Each number is 128 + 24 x the weight over its row's rms, rounded and kept within 0 to 255. Layers, rows and columns count from 0. Numbers have three digits each. The size before them is the row's rms in percent of the matrix's.

# layer 6 MLP up, 768x192, rms 0.0859, rows 92-297, columns 32-63
109:128149139063125119166103141070133163118100123145154130137149120173161111138174127110120111134116
097:099143110160118128113123149111130159152149169144093157170100105130147144129114102160145144100112
101:147116124147105065101097118120130074134178130138126083134135120135151090143103128135147138089138
097:156139094099142115141116128055135108135184147162133145111162134126136138138091101128100102114129
103:142129121131084131094114147122100112118155130114127075125132174130114118092103132175149122113138
113:114154120128130091112122152100115129173151089149113131145130149116093101131078124123161131129149
098:100143138089122158182090135137129107101108127131145125136127098143102147132137128149124154091094
098:125132104118100143157109135136164102130130103139156091091091170100154083094112107089133135103111
099:090107098106124117123123103134111146097096148119130148123116156120117096118116093113117112101119
090:160122171137162102122142099144171128130155119138124152134163141125120116146155146125127128121122
085:115131079123117089081132175106149100148151132122148171143129119135092137121124138100094141150166
106:216111109130161135154135114147131126099152133121118142115120117149146125172146084160108117148150
105:163093123126140134134094154112109127118140101154094131163097104093109193122150127117129098146080
100:109128131122139158127126173153145142094126147148147170107147134167155086099121122165122133152115
094:118164123096121115156124147115139094116180136138111098135198122112157156075144115156135134121102
102:148099147132152157125130105084151126130107147099111146151122152098098141111174116124161107144159
101:154164098105088125148107128082107141143102151080113097086144144166136091114104126115126151101133
099:127132167072121077112140107112117090129124074147187156134142115114109135128133122104115087122111
099:124105092106124091107163144119141146133109094103082106154114093101151139161123122119089136165149
100:155087163143131133127152105124135141097117137154139145148138071142111139157130173125092134171125
097:102109148153143149124117094092151141132145114112157128141095092094117097142124133106138147156056
116:121128132139129127125149129128131133165119112097191144147162132130137122127135166143128194147162
097:143140143140131101117156117172109125121105123180112184128142123135098133098158169145078183144160
097:127140122112098176078127145066124093144151125122121136114158106144095170102143129125184093144145
116:117130150093097133163127120138117131093114117147130109119118109131120116132103114125110101142112
102:131159089166156111134092151126143160116149079108085166115135089151131122157154146119141167159140
083:083096097150089103134123146133111131098107129136134187141134125120172106132096126182135132110129
098:140070153119133104137109114122113100162110149112133154146126121118107105104121109116122105125093
094:084130135141167122143172096107113127124157149128092153116114146134117195095133150106130124128145
105:148117141108084138104112144126130119129127111100150097111114135123126156106161123083206120153146
095:121158120142135091162089122127152111127161145080094139096076147130082158103164144140131112115162
109:146127124097119144098123139153119135137150111157122115118150101083134094108159101129124114146121
094:145120106134105119138122151178108136114112157121146124099152124148085087112119144102080128112154
098:143131118134147124154120141117096174079138151138121128157140094084158102172149141139135137124110
103:116098133122172171188151117113138125156098139128128103107105162123160160125129119109161090115152
082:098128141144156153099125128108112174104126121117135102134103110078139121111146147120125123099092
100:107115139132142145124125140176083147108138092109131171140075123145119118074118130091116144078144
099:169117100142117129117124078083124132159117131134093102162117169080099079134111121081135137124142
100:139116132104196100127113110133124139118111139111114113120138121125090124095110171089158077123167
095:122094128121130113125106088192122136137114110163157138110119131128105100129116104176148135120143
096:146118115088098124116089100113125139111094113111131181140186129145167139139176152123164163132136
080:142135142093147151140121115128124099132115131125152119083125134113165138098126138136099130098121
094:145145154138108152085100117142186161118162130138145130150066135140103140101135150101158142120102
097:156165116148116110134117130151132123153146118130117140099180157145154150131138131130143092121156
100:104173061122081117158115140136101161124136135122095124145121139125126094137138112142106108124113
100:130111091085167095129111146112101127171104131136107121133116072128124110118121116155129125150063
090:132125098096125139138142106110136151120123101108142119135105101089092103109149155118144125102154
097:105104144099099134131106170143077126157121112138151144127161166148123190152140128109141163114143
104:125128168145140154122065147129129165110155076102134106126132125146136097134145144104113131153134
102:149078151170117098127148149140122117132154117089115133135119144107103077087121113174091152101145
099:123106089132115177127090132127105119082123122146095119150131169119116120168116144149137105161124
090:098147136099114171122109121134124132156152108166150132142161114139132145123113150157100128153114
100:136124066140114105111138119139142138106134132107145134134072094099132134107120116153151144135118
098:152085129139140139144134122163148072146149112090156137113159088122150158105087155121130109108139
090:163137114093135144119132149115166125144066145123124061157132116105102127173084078152114182159094
091:126168141143185128111089124144112153132151127146123169123119133117137131123145125068166131144137
116:102118120134110144153123195122136108160134138113152114112145125135087119105105166105090118121065
107:123134155101098184105162126143115109156080134109115158123125141124129127110111169113084099098147
092:129142149122103073069133181168153165114097101193133140141153092181127110096138127156122123143116
104:136107094125118113116148173090126133135146124139147122103170145154115095107128127099153158164114
096:137160139086101115149155125127133116073144191163131101101127124157106110126100122108092145122084
093:122118118161105127107141126126083154103156095169150101104119096099161162152153183124098152132128
098:122150135125137118111108146163150162111106118169081126149121111140145110118193146163144082108100
092:111117131079169163097116132120129129102139127090124141155127132080119152135101147123109128130109
104:172097124131088094151126146118153127124125163106099180106126134138092120153127113099146130163136
096:075113128157132092120131134096134106114117107117101119078169148119138108090100143099142148137099
092:119070125123134109151089119107150120120149159113160146100150092146075142092100145133165131101137
111:127156121146137133155112114106105144178155148128108124121174183160149154105122119126138142147142
083:105114146139136154102112124133130123111149184117127176098122165100119152158094154148134114081077
099:130120150135106127146125131124163146130139078123071104123129168117137161129099128122147133145172
086:082107161130138110139189134145111175149123126109117167122097099161133116137133115139152152107101
099:100117111128141141111119166115126102138108149124139130151111093122120154134086181111136133141172
095:124148138140111137134129127117096114107110111151096115146162156184160110101156128139119125134180
086:117099089146144131096162120115119121137091166138091104127144137119161090168180099138089097130164
109:164154124109131110158126123122115143147128135096107110108123110126124133114120103143127172206149
101:132138159141117082099106137128114091111147120099088128163122126093166127110147122105144173198137
098:130096108119126135131125178139134114094134115122106126149133142121112118104117143122156123111116
098:146168157085119111119140123100105154127146128135138124114139112135154151161140134129128109130114
108:104128119117119067082149117166136111088139121146172125115156122141178141104121128103144097148093
107:141127149113121130124135104122130130114133145113142116154142130079129144130148161149105089122087
096:147155120093128081124111131151203084147120098133145108164181099112104149149100135121152101075111
084:103149104109128124128047114133116158117152148146119157112113167107142180137100171142136083105120
094:174070119132136140174091147143126110149137138130141107112112111123096155129094130148134138148125
099:155109145119184072115116144158100120127167156147112104108154156112110137093146085086124135130120
097:145131139107112123097126116092143141092173181148137112086086114098140128155100153097133120097135
106:163181167135109142090144109130168117174136153113125124121134128124153120137135158113115165097152
097:110144167117112173115110167133095139163126112142120107135160128136142158102141144149130111117122
100:118120123143131101125123136141130126110159086086143111102109117139120163123143158108086119143157
105:113104147117105128140148112125120110125106132137141133112101152088118142146108134134115142109179
102:085116114118088155106116119124126124168084108149102131145206132109147127116139110129171149126143
109:142107144101119167091173088164179111152091140173126103098142183139118137147096139090102107155163
095:109124077098144125130109153151137138155152124161156083113101147134136124116084147143144146166099
104:146129063130153115122192104101118131157190094119111139146125146089126090120137110108132084164142
094:188153151145118154119147122139106113150070145171151154102122152082130149148143103169129157131119
122:125128112117121071149151131154180150140144123124118115136105119122137164146145130131094137109164
096:194126110163125143135149111095143150171111167085135119151125088143110110133135121127138088131114
102:106155094101141139151137151129104119125078138086122160178138148122114125165140101100152113124156
099:136179108158134160123112136146158114098103175192124151130115129142113106142145158135161116172104
090:110136161081153093115138183113136070082133114121110171070121141132128118109081141129149116161084
105:135090161100128121126108110133087085148116138160145113171125122129102133104117121133132132169149
100:151124119123154154106136120102169141134146145082099117144143155142166149116109132133144159145128
101:123162135136099145178126144091131098155132106138118145096115101114121165161105110141117142164088
096:153152104166148125121162151159123105131142147143161115144094128131135143115157118136134159095099
092:094155146123173127134130198121154122141123104124142169105142150116098111115157156110122105122106
103:110118156111162123118090125101093100134132123121127159098157077129175111123155190148131182109129
104:140099100122141154131093096117104122143155118151112165143129145090110139154083157097163168140115
100:143117123127170146133107155160138112152095154087134131125101149138144122125105147151143128149154
099:107099134164157144120109143141176102163129120136100137114107143154098127080105131099128146108171
107:119145105108169119104124118125116133087139153107125126139142172120128131085104110125194116099128
104:127121118153161118121114129119131133133063112135105120155148159142118129097101141122096154152113
107:145123130102139114089149122095131143140124120146097114097149094176161090141105089119152097109123
105:140118130154137075142123165140104125155130136110095116126150160093116116151097114126163128167147
105:151100126126118134111144173107125096146109131121129135165160160140117096180158142132138084109141
100:137156120130083109086130136108091114116166126132139177172125139146124149174120132119143118144140
094:138124182107104101131191170149146143105132105126114129127086130171127129132151139087140153113120
098:104110137129174133142129116119164101162124117130126147097109140151121128146094117146124084112186
101:107152074081126110133107149118096135158135081076174149131123083097156150173160163101092170150100
094:128153121140140169163080140103126114117123131184109115124146143107119108125098112091162156091115
100:120121154095080145137152133126121116115159182155139141087132124119131087153132103118109170097114
100:132122125104159111111107125118096142131115100122129149130159156112102191089138120112120100153153
142:129110118154110149136134116139093099132109147116155125095141119116134161135132147108129150143127
096:150074137101146144132121103108136172115153122153133097147136130106127122151135118078133102114127
089:145143081161188141125098121095142145139130158098092092084133108073146108146121092146126122133109
095:111133098117120129116154116163157177109122144126107077135156103128152141183156152122147119135132
090:126110131129136174163157159145155150132143089134102159116123099103124143074079104118124142166151
096:109110113123152115174128145106106084172154105094126102122124129085134079112156170103110081105144
094:119165126096182121108106109105097110149148110139134091135127160105097177084153173097141160116102
101:110125124139129113117133140132118169113115102111150094093136112117145162153161153125164115130073
091:152121125143125138095161111167113120092158076150086130108100152148136141193142127136163096093137
090:109096139106105142102142134109153134138089123075097109121111146107145107140134115125106126102128
104:088182111129131120128100131121147171157106129101102132144138150099151117149078132136191107115121
095:117128118109139129135136112126098125130160140184136128107108145105106179163110078124120104133145
107:143094105135138128149076109118160134162143118137155136119124135143158080115109133150161142129126
104:157108092124097133127125104136081140145119116142153119133134151137143118128108098103153129125100
094:151175101116130106133155120084103120153105128156135151158101107138099102073125169102137069102095
095:134145164129131117114155154109118099130172134107145095156113140102135108139144174115093164189121
105:094148083133119088095167158162153109167124124140107121150131119114108126131129165161091108135099
106:177101154102113112130142112123143132101163134099106116097131112128142064178101116095139121150129
117:152179132133146084126136140140117105145139136121141131154108165082177137119100077193089098114129
104:103124122129101135138130134100148131156134159166102120138154165106134126165116083120123121146102
087:138087142148107129108098130137121159121119108126126117129081135111126194168103159124136117159120
104:123168143142117111079098155109146161161144125096168115121129101133175134145136125109122090136111
088:104149105127154119095142093128113168116153110146151159144117159116131160117173143113132109121127
104:119126071131138094159152140139116111124117111097127133141135117055133131105114128113128102115140
090:165147084156130077116149146112124101138138136158126120141142103110125112119110149162154104090104
097:151163103101120130129132100104147135156112139161121144162140105132165146140165069129082126102156
100:090118089096096111129148143155154152175129137073100132157095151061145158156109146101135090145100
092:123115145135104159151098128162158126121092110116151114099103117134174091134092103138085127098152
105:115083115080133152126118162105128076162138122083152142142153131123119111111115111131136122100132
091:145110078090133141167127145152167132129167108151130122087155124154128146117098157082143103131125
101:110090142136117142144141131125118129131157134128117151120109145123100130145122159127120116081084
093:111103136094112104123118131129127109143138135076119081115136163109112133161091104143167135114105
088:121127147131113138088141094141110151101109111152154082161156160060159129108103132136148093127130
115:125155124144105151117134136104133088141111137089109101130107207124145115101137126126100137119127
092:157159102172143147100113149152127099105121106110127143132129119152150109149165128159140131148126
102:096144069146156148166113177119189143099140157100095154163128134097117124121139131154110119093130
107:120138153136110135106154098098121136131082126092097123125111132134156127112147130131157099130147
103:160109107116118153088126156147109162121102137137132176142129151134119066131131177078080106146145
116:158101123107191179138107125141124160166146176135136098128186106143107086113115126130139143176153
101:134105088124134081144081142131133099146112166105143126115091147145121112127129164098068130132128
093:132127131138095129113128119106109120150131109131105124121080140132102085168158136095123100170131
093:114195127106081175102097150119129136138126112149116145137163115128126081097101147174109101140110
105:124116133120145100098126159170143126115120139147111120122158104139102138119105108089158090140120
091:139106140106163091118167131093103134127131129116152167116149094122162131148117117098158099137162
097:147125096123107116134109151148127139141114047121135109129168109108099092119101152129101143127163
104:133152077132145123117110131123128142153134136113117124146115125144159113125194136156147127145083
097:139117158129156074130120124139156145103135119117099132157083133160116130160146103133142136140138
095:101159156126132105157131131139178130084140089114139119160062126165156138166085095122111101128135
107:125132099189135134110075137111114109104136140138092105130077141094177142132098125187117130140094
084:135071080113120155177123147089141181102144106083050174113155112115107120120123144131096116119164
085:139131127153087124136148106116129148129146171147081128133140159102159113107082083129137071159140
123:169119100127118113121096134166136119123103051125118145163101116095105107127109159143118095148167
105:169133128151110112131152089193143143119100153138138155116093126114146141102118136162128086126117
119:099106145105176105122107137109197146091157085106127123133098107147148078125127112157136095138150
107:135158085125145159126152173170115099109103098122115150137071104114118131109134163112127137144120
102:147133161168088100112105123162128109116147158141114116131124120160142117115125129084126102140121
091:155123138140125125064151082136101122124174125125133136146167145120128116120094128129125110138140
100:083153095152143096153125153108126142145103154143124141102152142108102138057129140104084105165101
124:122122140110130172164121154099126126133127147138135168140108123119093077156137122113153096134098
095:158075141116129109093147158163129093141103106096158146144146114100128119126097125125076118143116
102:139171092093098152149128129096147129149119109084103104155100101089123142114109126095107109130141
095:153081150144156119142143132130153115141141119101145089120146152094178088132141159140110061168123
092:109125149106101121127165145121181129109087186116137143097150125152130114104082140132166122151144
090:141132121143149093106087131113113113137151124107108156108117091171160144101147115137139122108119
103:140148162103155158118135093106122103104157125142164135102114147154132095111130132086094128104109
098:209123120123126100117174142120156163137121094113160123125164084160112146115135124100094173148159
107:130117119111131153121158112110096122130106163108110148118130162122101126124149151141134128125121
100:122125127143176110132103096162162142182116127150123110134115127125174129129092125126109132143148
093:128099137144162144127093112065103101167125111086152147131109080113143126112112134129156108139124
100:140118114111143142168114129102121132122125186161129164091178139119094135150086142151132103163142
104:149118137074096166138117143099092129145171114112119090136118129107114121115139159081090138146146
094:151094130099148125140102117122124159153100104118139133097130105145120164117123148091108115114120
104:144110154155151118132159169122110073188110113092142171083174107153129126111153105120124124078116
110:095162161108118172145133123121103187126105116090059122129111147128112081134136120129086082151125
106:097097117128139119115136084131127089136117121107122128137122121090172154116150131149137148129149
103:095122101117136121114121080122178127100140154145106142147095139115058109123086142134152127092132
097:152074121109132120099100157082127129130106185153152140102124154158150118142082161100117109134091
095:092158130160142156147120152078169127108143101171113145096109139127094133110154121121135179129114
128:117138085126122093110110150175140102163161118126117160120118110117164130156110175170140138138100
087:168138116096155128104115141134094169087094137154141087142131131117173095100101151119152163146122
101:149117111148116150095129090157148117106069156104138150146162143106125106127167128117143115107170
107:120131126137165153126128147126133160136113156159107155124124090152123132164131097172193117145096
094:115133158161114083143166120163120115126131134100121174132112133123147097120115140063149152151133
105:086133106146129068125148126167116123118134148142107126117079140103126157137132155120151173128115
105:070161120097136099087169144081155125123123134097139121118085134132153131154139107154129113155091
104:123117147134085113116109131122125160137128120105110156149143154129102152106136108102107158147115
# layer 6 MLP down (transposed), 768x192, rms 0.256, rows 92-296, columns 32-63
094:126109140089108157139123146129154153120134135078156098126145115086124094132106115124095124119126
094:104123144169119159139135096152158113111137151118167146123102083094105118119104122101142179117116
113:139118164125137174121084082132086153130076114158123134085146148128130107123101109124091165145129
104:129134122160137139098125135165124127094120127100126108163109077107143153149144119163147158154166
101:118121171163125150164143127119098110127100119127143117158182120133115155157094133142110148090107
110:111120112120155159127124124150140077129133147134150134106104176108124117134147127153153111117151
101:134112150117145133151120140153127130104098111149131169167129112140139153136176161093124159112132
089:081117080133137127138117133152142118141083151088086119124137120100130100132164137126115132168099
096:124107125175120098100164130117121137130158122114103149154129090120166140170173148125087131139120
090:129093100150124110131092161143106143123116108137091126129076139138086104141121121115135133129133
085:142173126111147116157151098136109141124122084162131116156137134113085082111126105165095111103105
104:145121110148103188109137153153120154110117161120145119124134147150145139140141123120152105155120
105:105142137153115116095125104156165111141106174190142153130127122146129099126113118121137094137139
102:154146098146128126199153141123128104139131118119131124165129101150109126102133117083155151116148
093:130079114140160105082154131146090116137118140127146113163127132112141163140092107150143127110108
098:136131126100119120140129131170121142133097094142117113118139137150137157114043136095140140132144
105:108146149157128146130109159146147115145152159078143140157122153129122127111122094142142138135146
095:139126121171161114147118099114139137118096120142153145127085162105102142139099141119163145129106
101:137133129120132143109138062116146169132124152150108160143118113129162087140108133168151133101142
093:121123120145074138125116160108139142144147114122102097118155129140136087112120094120093099114127
095:158152138114129118155129144123154158157162130114113124117126120148102142070106117134133101104146
120:152098127118131135113168141074129154119129054150101105122118133145107118097111125135106072165104
083:136141141094122177128144137095111118112131154125140088134103166133164130151096106143123129116121
094:169166155180132109143099139166084104137120084106153104129066159099135115124118139133118148144095
116:123107124155117095162118132097124137137136165152110101144158098053107131165117147115155098118125
113:108157141134100112106135088157110139088152127127167151095182184102108161129118091120164117165121
083:147152162122122087114125130124118094123153108136113102132158073109090157084080124111137160136144
100:103150129139118125103154131096161144141210119129105109142132130114139130152149123101097117108111
099:142072148122146135127120107173122128104098144132162121131097134125112102154148155157147142148120
106:121104144132138164125097135113148140151120125107127106139130105063142172086138188139104126132142
098:129114149130123142086119103121099146140078143154117157107157144151108137163065138135146148151091
123:170096137130138112142151084091085118123130124131123163145145120126084173136133154137098086095163
091:139137128161130130083162112149152107116115106146133149121148110134134127151161116178181109157111
094:136115116133142100110124172111107107122107091154146095128108125123088112086121144087122120110099
095:087127107103155101177126102148142090129086121107117125121088108130117177138093154112164133102118
090:163122152138092110139139116082123076165153143170115121161151135181079110164143122155158105182168
113:155142113155097116136102120164154095153157088138138106126135141115112193108105145133194134140149
099:132157084117157163150155133110098123142103147127110133144143108130174111118106122105126143091131
101:125140143169104114140135146149118131116116117133145140111116125091133134116158098161157155158100
094:144143123090143127131113082101111101121128173138105113154129128135118131158126117119114076099166
098:135123112170151132104147119144154118102138153129158158153060148134052111155104119119096143101126
076:150140129119112146159121108091102136072105112144167142098122116149128110097116100157125140133105
096:150177117098115160165158138100103106125144129122123141164121078128123111135108110136077132063120
084:091114143094175128134142123112149135147098114148102102164140097070119120108157158129128117146127
088:136133115105157108094100157128112124147183095131136127119093124118137083101132126174120142150124
097:127101114148081144141121101138102095126124120125081115153123124137138080124144147096099110110096
087:133150160100145101083161128111124084146126153115114107164107112104175088149092103162121163183137
108:088118139089129138097141130173188172106112115115173123133124108150154123172111122123141103104115
107:148148136136136102151166108096142141148123153148122148161080168166097125142151154148133141122129
110:048109126134109143139118166118132122137129114159101148168092115142112082133163125158159143166124
105:154149121152167116086142148089126122078146107133143124126122169150123140106080132165116109093115
088:165100144159113116152139152100134127145115139073106160130105091147131103143127137153155149116137
110:096123138121107114083145134118113157124116113135124145153131099123144110148134146092152120118199
103:165162134153126126154124158120116147091100109151131113155128143152114110138151150133158135159132
098:120113158124120121129132109149094129084163128122123170070149080128130172129131142103155096124144
093:134117094116099141139190147119139110135136171088136103126129118084142134144135145133152150128116
116:117129131143120103145108150132145119139116123174116127068124092113137105153090143130153120113108
103:142083124161116138077137114135089134106126137118187115137117140107109174150157129122121125133148
084:124126142123110134184159104142103122105165132095075144114142156103109167122121146109137151112118
113:165147137125072131095142101094142095114155134144148135103111178098140121151114149134112147168141
102:128088155165109152122105148114140139105103119062120076142110141136109116161096094147105148149133
094:137132169128133129110153110089119096146148125145088130170138133118128154161108121114153107115149
094:148107104183129150084129102115134126129096118156146136104082197147086111139107140133130149148128
096:145144115120079141132138148146155092154148149135153147093131097144129124171151075114146116172134
112:103134145138167091165060162124089134096173114157142107147118146109099156128150113163153124154139
097:141141108125150144187095137101157146138164127118135142113129139108137106180161081172121140094117
091:144159120133124120120151103129127074130109115144122147160085161092159132152143105120094141139144
118:163123107139163133122121125152152110140104107135133139098100149119103143136117165160101165074109
087:102108123148116117156151083119151131172086125116136117166168107102115142158172134133122114136143
088:102110105116130058102111124168128109137168155133187142136107106064142157087122135106105121136107
090:101129125123111140140074102087116091108139091130107128137103120134116136149125142118153137126135
101:130179161154099133149135114096106138097156073124119125113111142110131091131107127117150130111115
097:138121154126157119130130158133158084132106182152075123099122141088098070143134114152118123133190
088:167081129132125135153158103092133161116166095114128107143137120120103122142142143098164134118112
105:168154124148110186141123101105124082116078125114122129154178178105121079114127158136085134140109
098:140122140098135154117085092125148148104160165113111116104109151124095111097132109120111083094102
102:089122087180136122130158102134130163127087130145126118168114156136114133129131122153116148106090
091:107154091138124158125178163144144115114115123157079146127076122127114102104122144116107136146107
109:181134129098135134086118098157152118146092121120070106145083131163101127094129137112158151126160
102:137131127122125139152158150118146159146087156097112129130111152123128144116129135161095128157138
097:147145113179154112143142124162093111116127122108124143141081133126158143099160117117157162166143
077:153143122087149132117138110089139109092103134114160129138117126132116101131143124145129120115094
090:085142118128141122111198114156120145100144091122133122128116095094168144124173140104130120114155
095:098152100141120159139131121130106141110042120107134124148092144124101122162111121112102133156141
099:112095094161169119109133126151099130112109074161139143101127115135074150108150098135165162144086
112:112158109123116168147144161150127119124159116083124126138135149121154085098162149092160140072174
104:118092143081131101124078107150123152142141121159122095141166129128151124095136084144126123134108
102:095103102094141111126102109105118124135094144138122121142153094185069111104119136178141071141088
102:078116108108137144104160107123126134117128208104148077077111102084131151118131152128112123152126
096:142121080137110112157157133113141107106139077093163093143136101138146129112136159103130163087117
109:115141136140136133102134154130175180182153106114167142114157128107123108120125137145138113129101
100:115097107099097134118132115141123097118127116160197135161138149135131139118105145124126130119149
113:127145131092128130106068165124114155170164134150158115141136148114088150129135141143170109117123
103:109105147152097120165136162105125144089154114121109144128119125159091137133118174106176096101163
128:107117096127115112160100144131138141076154154143139139153102147123159133155175091116084117124109
095:121138111138105126150104124132144154111138143179120170101093134106154134149106149093103155133100
105:116144094118135125164171080137138071141145132155184152115116097127142101120128134151132163168108
098:154126152153135128162079150083143116159111117136164131125110130144100167156154117105148143099120
096:056133133175108145125139114130118136160142111124166106124076114118106123161114114137101118118147
096:139083140132127124138110133143105135158116128113133086121123135134117177147150147099103120117117
094:104127163156139119118113123145130106133129122102140117149092140148077174132129115132125093118108
107:145140103149136109139118174111072168145146146116105145131182162133111133144106112096131141133107
096:103100128091167120121118125138119145102111137122070122107148120124142162132096147111098105106121
091:144132135129081152134140075108115131062174109102156137136091125134125162152106120125136118122114
104:143170141113137132165076131150139100126121146151097124122090145135108164178166134108128166149169
097:169132152105136100134125120144103136111100094132137092136109146086119148120119113150116112138188
094:156117118113159112093142114123095141128100117120117112175133140124128094063155085136144111103088
090:158128132159155145124133124106111150128115148140148124097093133152133133110102156106097105134069
105:121139128180092137136114130131140111146067103130126136158143122092163161166095144106142154070128
115:174143159137099145142094127094119161163108104164145150127125111144121161188117147136124137128145
109:145154116123123131115134156123113130124154070079135177123122128157184132097147098160125103105116
089:116164077084109145152117099125133163139097162128164111117172121127136091121161101184130103148088
104:135112134130116171084128183111152121149091090138124114170159151097148128138147144141132155106160
091:096126083124152115139100159116158102110151176125129100140169130127142159109107142107130126122123
108:148093111160101098153163119132171141143133095129096134153153139137128118172151152134158112119152
098:163100139145114136084112147122122140103089117106173128114122117141123151085120158130145173165095
105:090146164173151079143116147086096168137132117113102163159122161145120120110123092098178109066121
093:116170117110123134092129149094115141142087185121141130130129076108116155149146123125105140145122
094:103157124153115127115121103095142149123136109154131114087132100136135099169116131135100147138168
099:092122101148110097127092112161104155101097121113134123142093103115138115152132102149124159138124
132:149139092150143157123147067081147098152124123139169104136132126127120147131088169150097149168121
093:101145106116118127115137123118123115143117124106119152142116128124095150130098143134104119154157
090:164140130115150137156135087105165064131140140127147167153151095138128140133109075116102106135100
103:131121126111107117145104129114112128085141126124194073118128131142168129154071138122156145122120
083:092121148140106055131102123163143127131130131097112121144120120124119107132145173119100132094117
094:158112182160134128170147144146142134088101152175123164116130110125093149122120134110136140149134
088:136145103160092185120139105150176142110112170080155151137123134112115122141115135108144119191104
108:121133110132135175141138113102150174108113140080184131073148141118109098148115123144142110127121
091:116122106112127147117096150105176132140136136128131116157106112129114165151109132117127126135158
099:100129087120156123126128107119161119137104085170108103128113164081137106141117124155147187120110
108:144160115134141124159115096121149157153183116175152107102103096129152124108124109119107154118160
095:115120137118154137105111131129139101092103130144100134144132106127162136114104140113139123109130
107:167097159142108135100159087121106135129159159128127120168115165113171095175164090127117098105171
100:125136148144121113131101101163138138112112139184148165136112089079092129130104117112119190092141
096:122112147182124156152136168140166135091121086097165148125119148130124130135100122182120150120115
100:132117153123118162116105132136108125111098155082112184108128125158119130140123129136152123077173
105:101129136153121140131162117093141172127119094153128124149125086121120133122134083117134192097156
109:107089146163136126120148133104120119118103145173129133133146163132132109107145152109162132135093
118:105173133125154114138139186122086095133132122095112129108123140134109149114101113153120153131145
097:133107153121134079134169087154133131165129122159146131091100130147112138127102113133126161128149
091:148112165118095124152130074122151137091164120133121114111084084167098144119133133151132143130131
090:114057151112098114156102120081116139124113167144080097089117110102087136116159127126136151127137
085:149073123105092127094142101088135087097097120149091124137166142134136101126111123134097130146123
101:171132129124123106121155151113129127117126139131139101140147082164126153104146088125100130105118
089:121133132115147148108122128123168165095099150080136160126132130146127162122140112084171144118151
094:118119137116136106154136135142122155163085116087142132143105140115101079102124182128159137123188
104:151109152143133129154107108066157155102117087137160141149127088118120142111128157079133093142126
088:126183160096164133137175112117145145124123118112129152115156129176133184151123163145127162119089
120:148153153102138177168121134150098137145118121095141162101166116139136115145146075135138120124102
097:111125195113106114077107133104079133105110127109098109162173138114139132142129145139155145086147
100:091140118131118154104144138109114132162136139130150123132166155126146121089115188148137107123088
099:143127142119100114138139104114104123128152160161112113132082156081148134134162147124105116162108
085:163132153172098119148119133168117103143149132081151140140148105147147103124145101096148213132151
104:114160115192115150171137154136122130119096132150121112136136078144110108104124124134179129137049
098:135083174147164118137123108120123129102133095120135079157157127155115103118110159118157105093121
114:117119158125089096133130141092144130152114121129118165128161110116120115121156138136150112134154
101:163125090151155134138152124104106159125142144099128078143167093100127107173078137108112098111145
102:087086114154109113134100100146109113079127142185127103129107122127157131117084125119134110132057
108:131155129099117128066131093106117157109098126137126118125121133105095135092138111162112145128103
109:133081141100122116111180110091108142155176131133126141129128121120127108131138090154115092136121
097:086112144187149123109128109137154119145089133139124086138135134107124108158093134156150128167105
097:132084179147155094105173090139091143123156112106119148127115143167098192128134123132151142111132
105:115164130189115123114128134089153113110114099144140124124130111093098095109092123152155159143129
088:113130143138087154109113105114162064144126147122170118162156105152114143119105128114124144096118
088:118105188087156122175160086087123102090156145107153129151138099123092099135101156155113119133109
096:113120106106115131122132116140175144149129149116105135129105166140107110154135175158113115107114
095:128140160150129149128153105151114143127141177128127125093160116076091156109126152113134156158089
097:106151095142088073086094159145103133105108114112141136144099148081110138108156080099138136102139
109:137137142105092174128139074134121165122146116157130108080134108139124099136130142155171084104137
078:143115135132114110134142141140078108093127124122156130111129120126140132161147110108136133078090
086:125130154107153108089120126113097090124118070116160158125147117138092111129099124156133190153158
109:092141111101140167126131179162142121118109165176085131089116096122142112146110098146115154141088
118:088123119121165176154101096144126148143121128116160081128117123129088095144092121148130146160160
124:102129109116132110151129118117159141105103147120146068145146126117092114129140160124103126129119
103:110089142117113143121114131138116108130121165100132152133133090120170148136179138156092130140118
098:162114143083149168106141150133113161148139108076149121127128166178133136137109156164135126117153
093:139086113108124112165135150106121130119115148119106170153100096094129139104165143101140156115134
096:126136122170150119133093125171104156123110134171133140137143124105146133147163080130128146094155
123:148117123099169191099147164092115160132102134142143124144133116147142105161071113129155109113101
097:104140115140120126180139092100112146146155076189104115153163136115122115120144133114141124105131
105:127094187161148113120107122104121122110093137170083169129122173152142111174115088132129137144144
090:111167143144161111160136143119126127136126102134144160114094096139129127141141100082093106132110
095:143141100106143103153123134166076113131182072112114109128117146140124129116141121108089120112096
087:110114136144125165114140055159148122121092124165123091123112159092129151115114151123113135123093
096:131115118151122104136133139075165133122131103108127138123144115133135160147104164121153121122155
103:056130164100118165121084121140140105081143137184079116113129150096083119086107126126151171139127
100:131113174109148112152132134166078110103141146165084171121118150110129093118119129183144139108134
095:091134141118161102138134112098133141156117132146162112081132128136133081151186146122121144127118
096:101148156135096125127141111165127122111139126152110137143114152173097088160165141114136085132088
100:131128160157127149112120109157153157118101125126099090124134129130135135082105131115143098105182
109:119116155147164122122156131131107160141130165120099114159156142136114108134126128146152127128142
103:144086114119140143100158146113146155104142134092093129130089141127089168109126149130108126152146
105:114126155124090122108117121142121154081165129105121140102105085122135124132123105150076086118113
114:085101129128094129158180129091140116090169107108101113147124130148133087134096144149151109132121
108:080145107126123106102095144103130149147091162115130120114131112136151107119097140168137119132166
105:120162111122102122115133158136102129117148139133124123147113095165102132161127104154108127099148
101:095123163139134131112149100141128158086094117132133113154113157089113118125127130119126107147077
090:143077151132147170073087137134137136186136134119151100142153145150162155110124121121169115122122
126:139124154102140129141116094105157107108136148125147135083154119171126088135115112147091175110129
082:150113157149130106110112130139101103118111122133124118120119095176147125140124111137146112127140
109:089156112155117149145103143180124151121120123138129134085142129127112184112120113144063142157091
093:117098103150132132142157114123091126143163152131132115097128172136151152141097112108097112141142
106:114155114118102149147115096155108146097100120099145097114106144125150094110157107189107109123166
110:109126173119113128121118120111108170162119113118137105163135112115086124116150140144157102142121
108:149158140112159161120157129086127134109144142117124113146115163145122152117126144126149079132134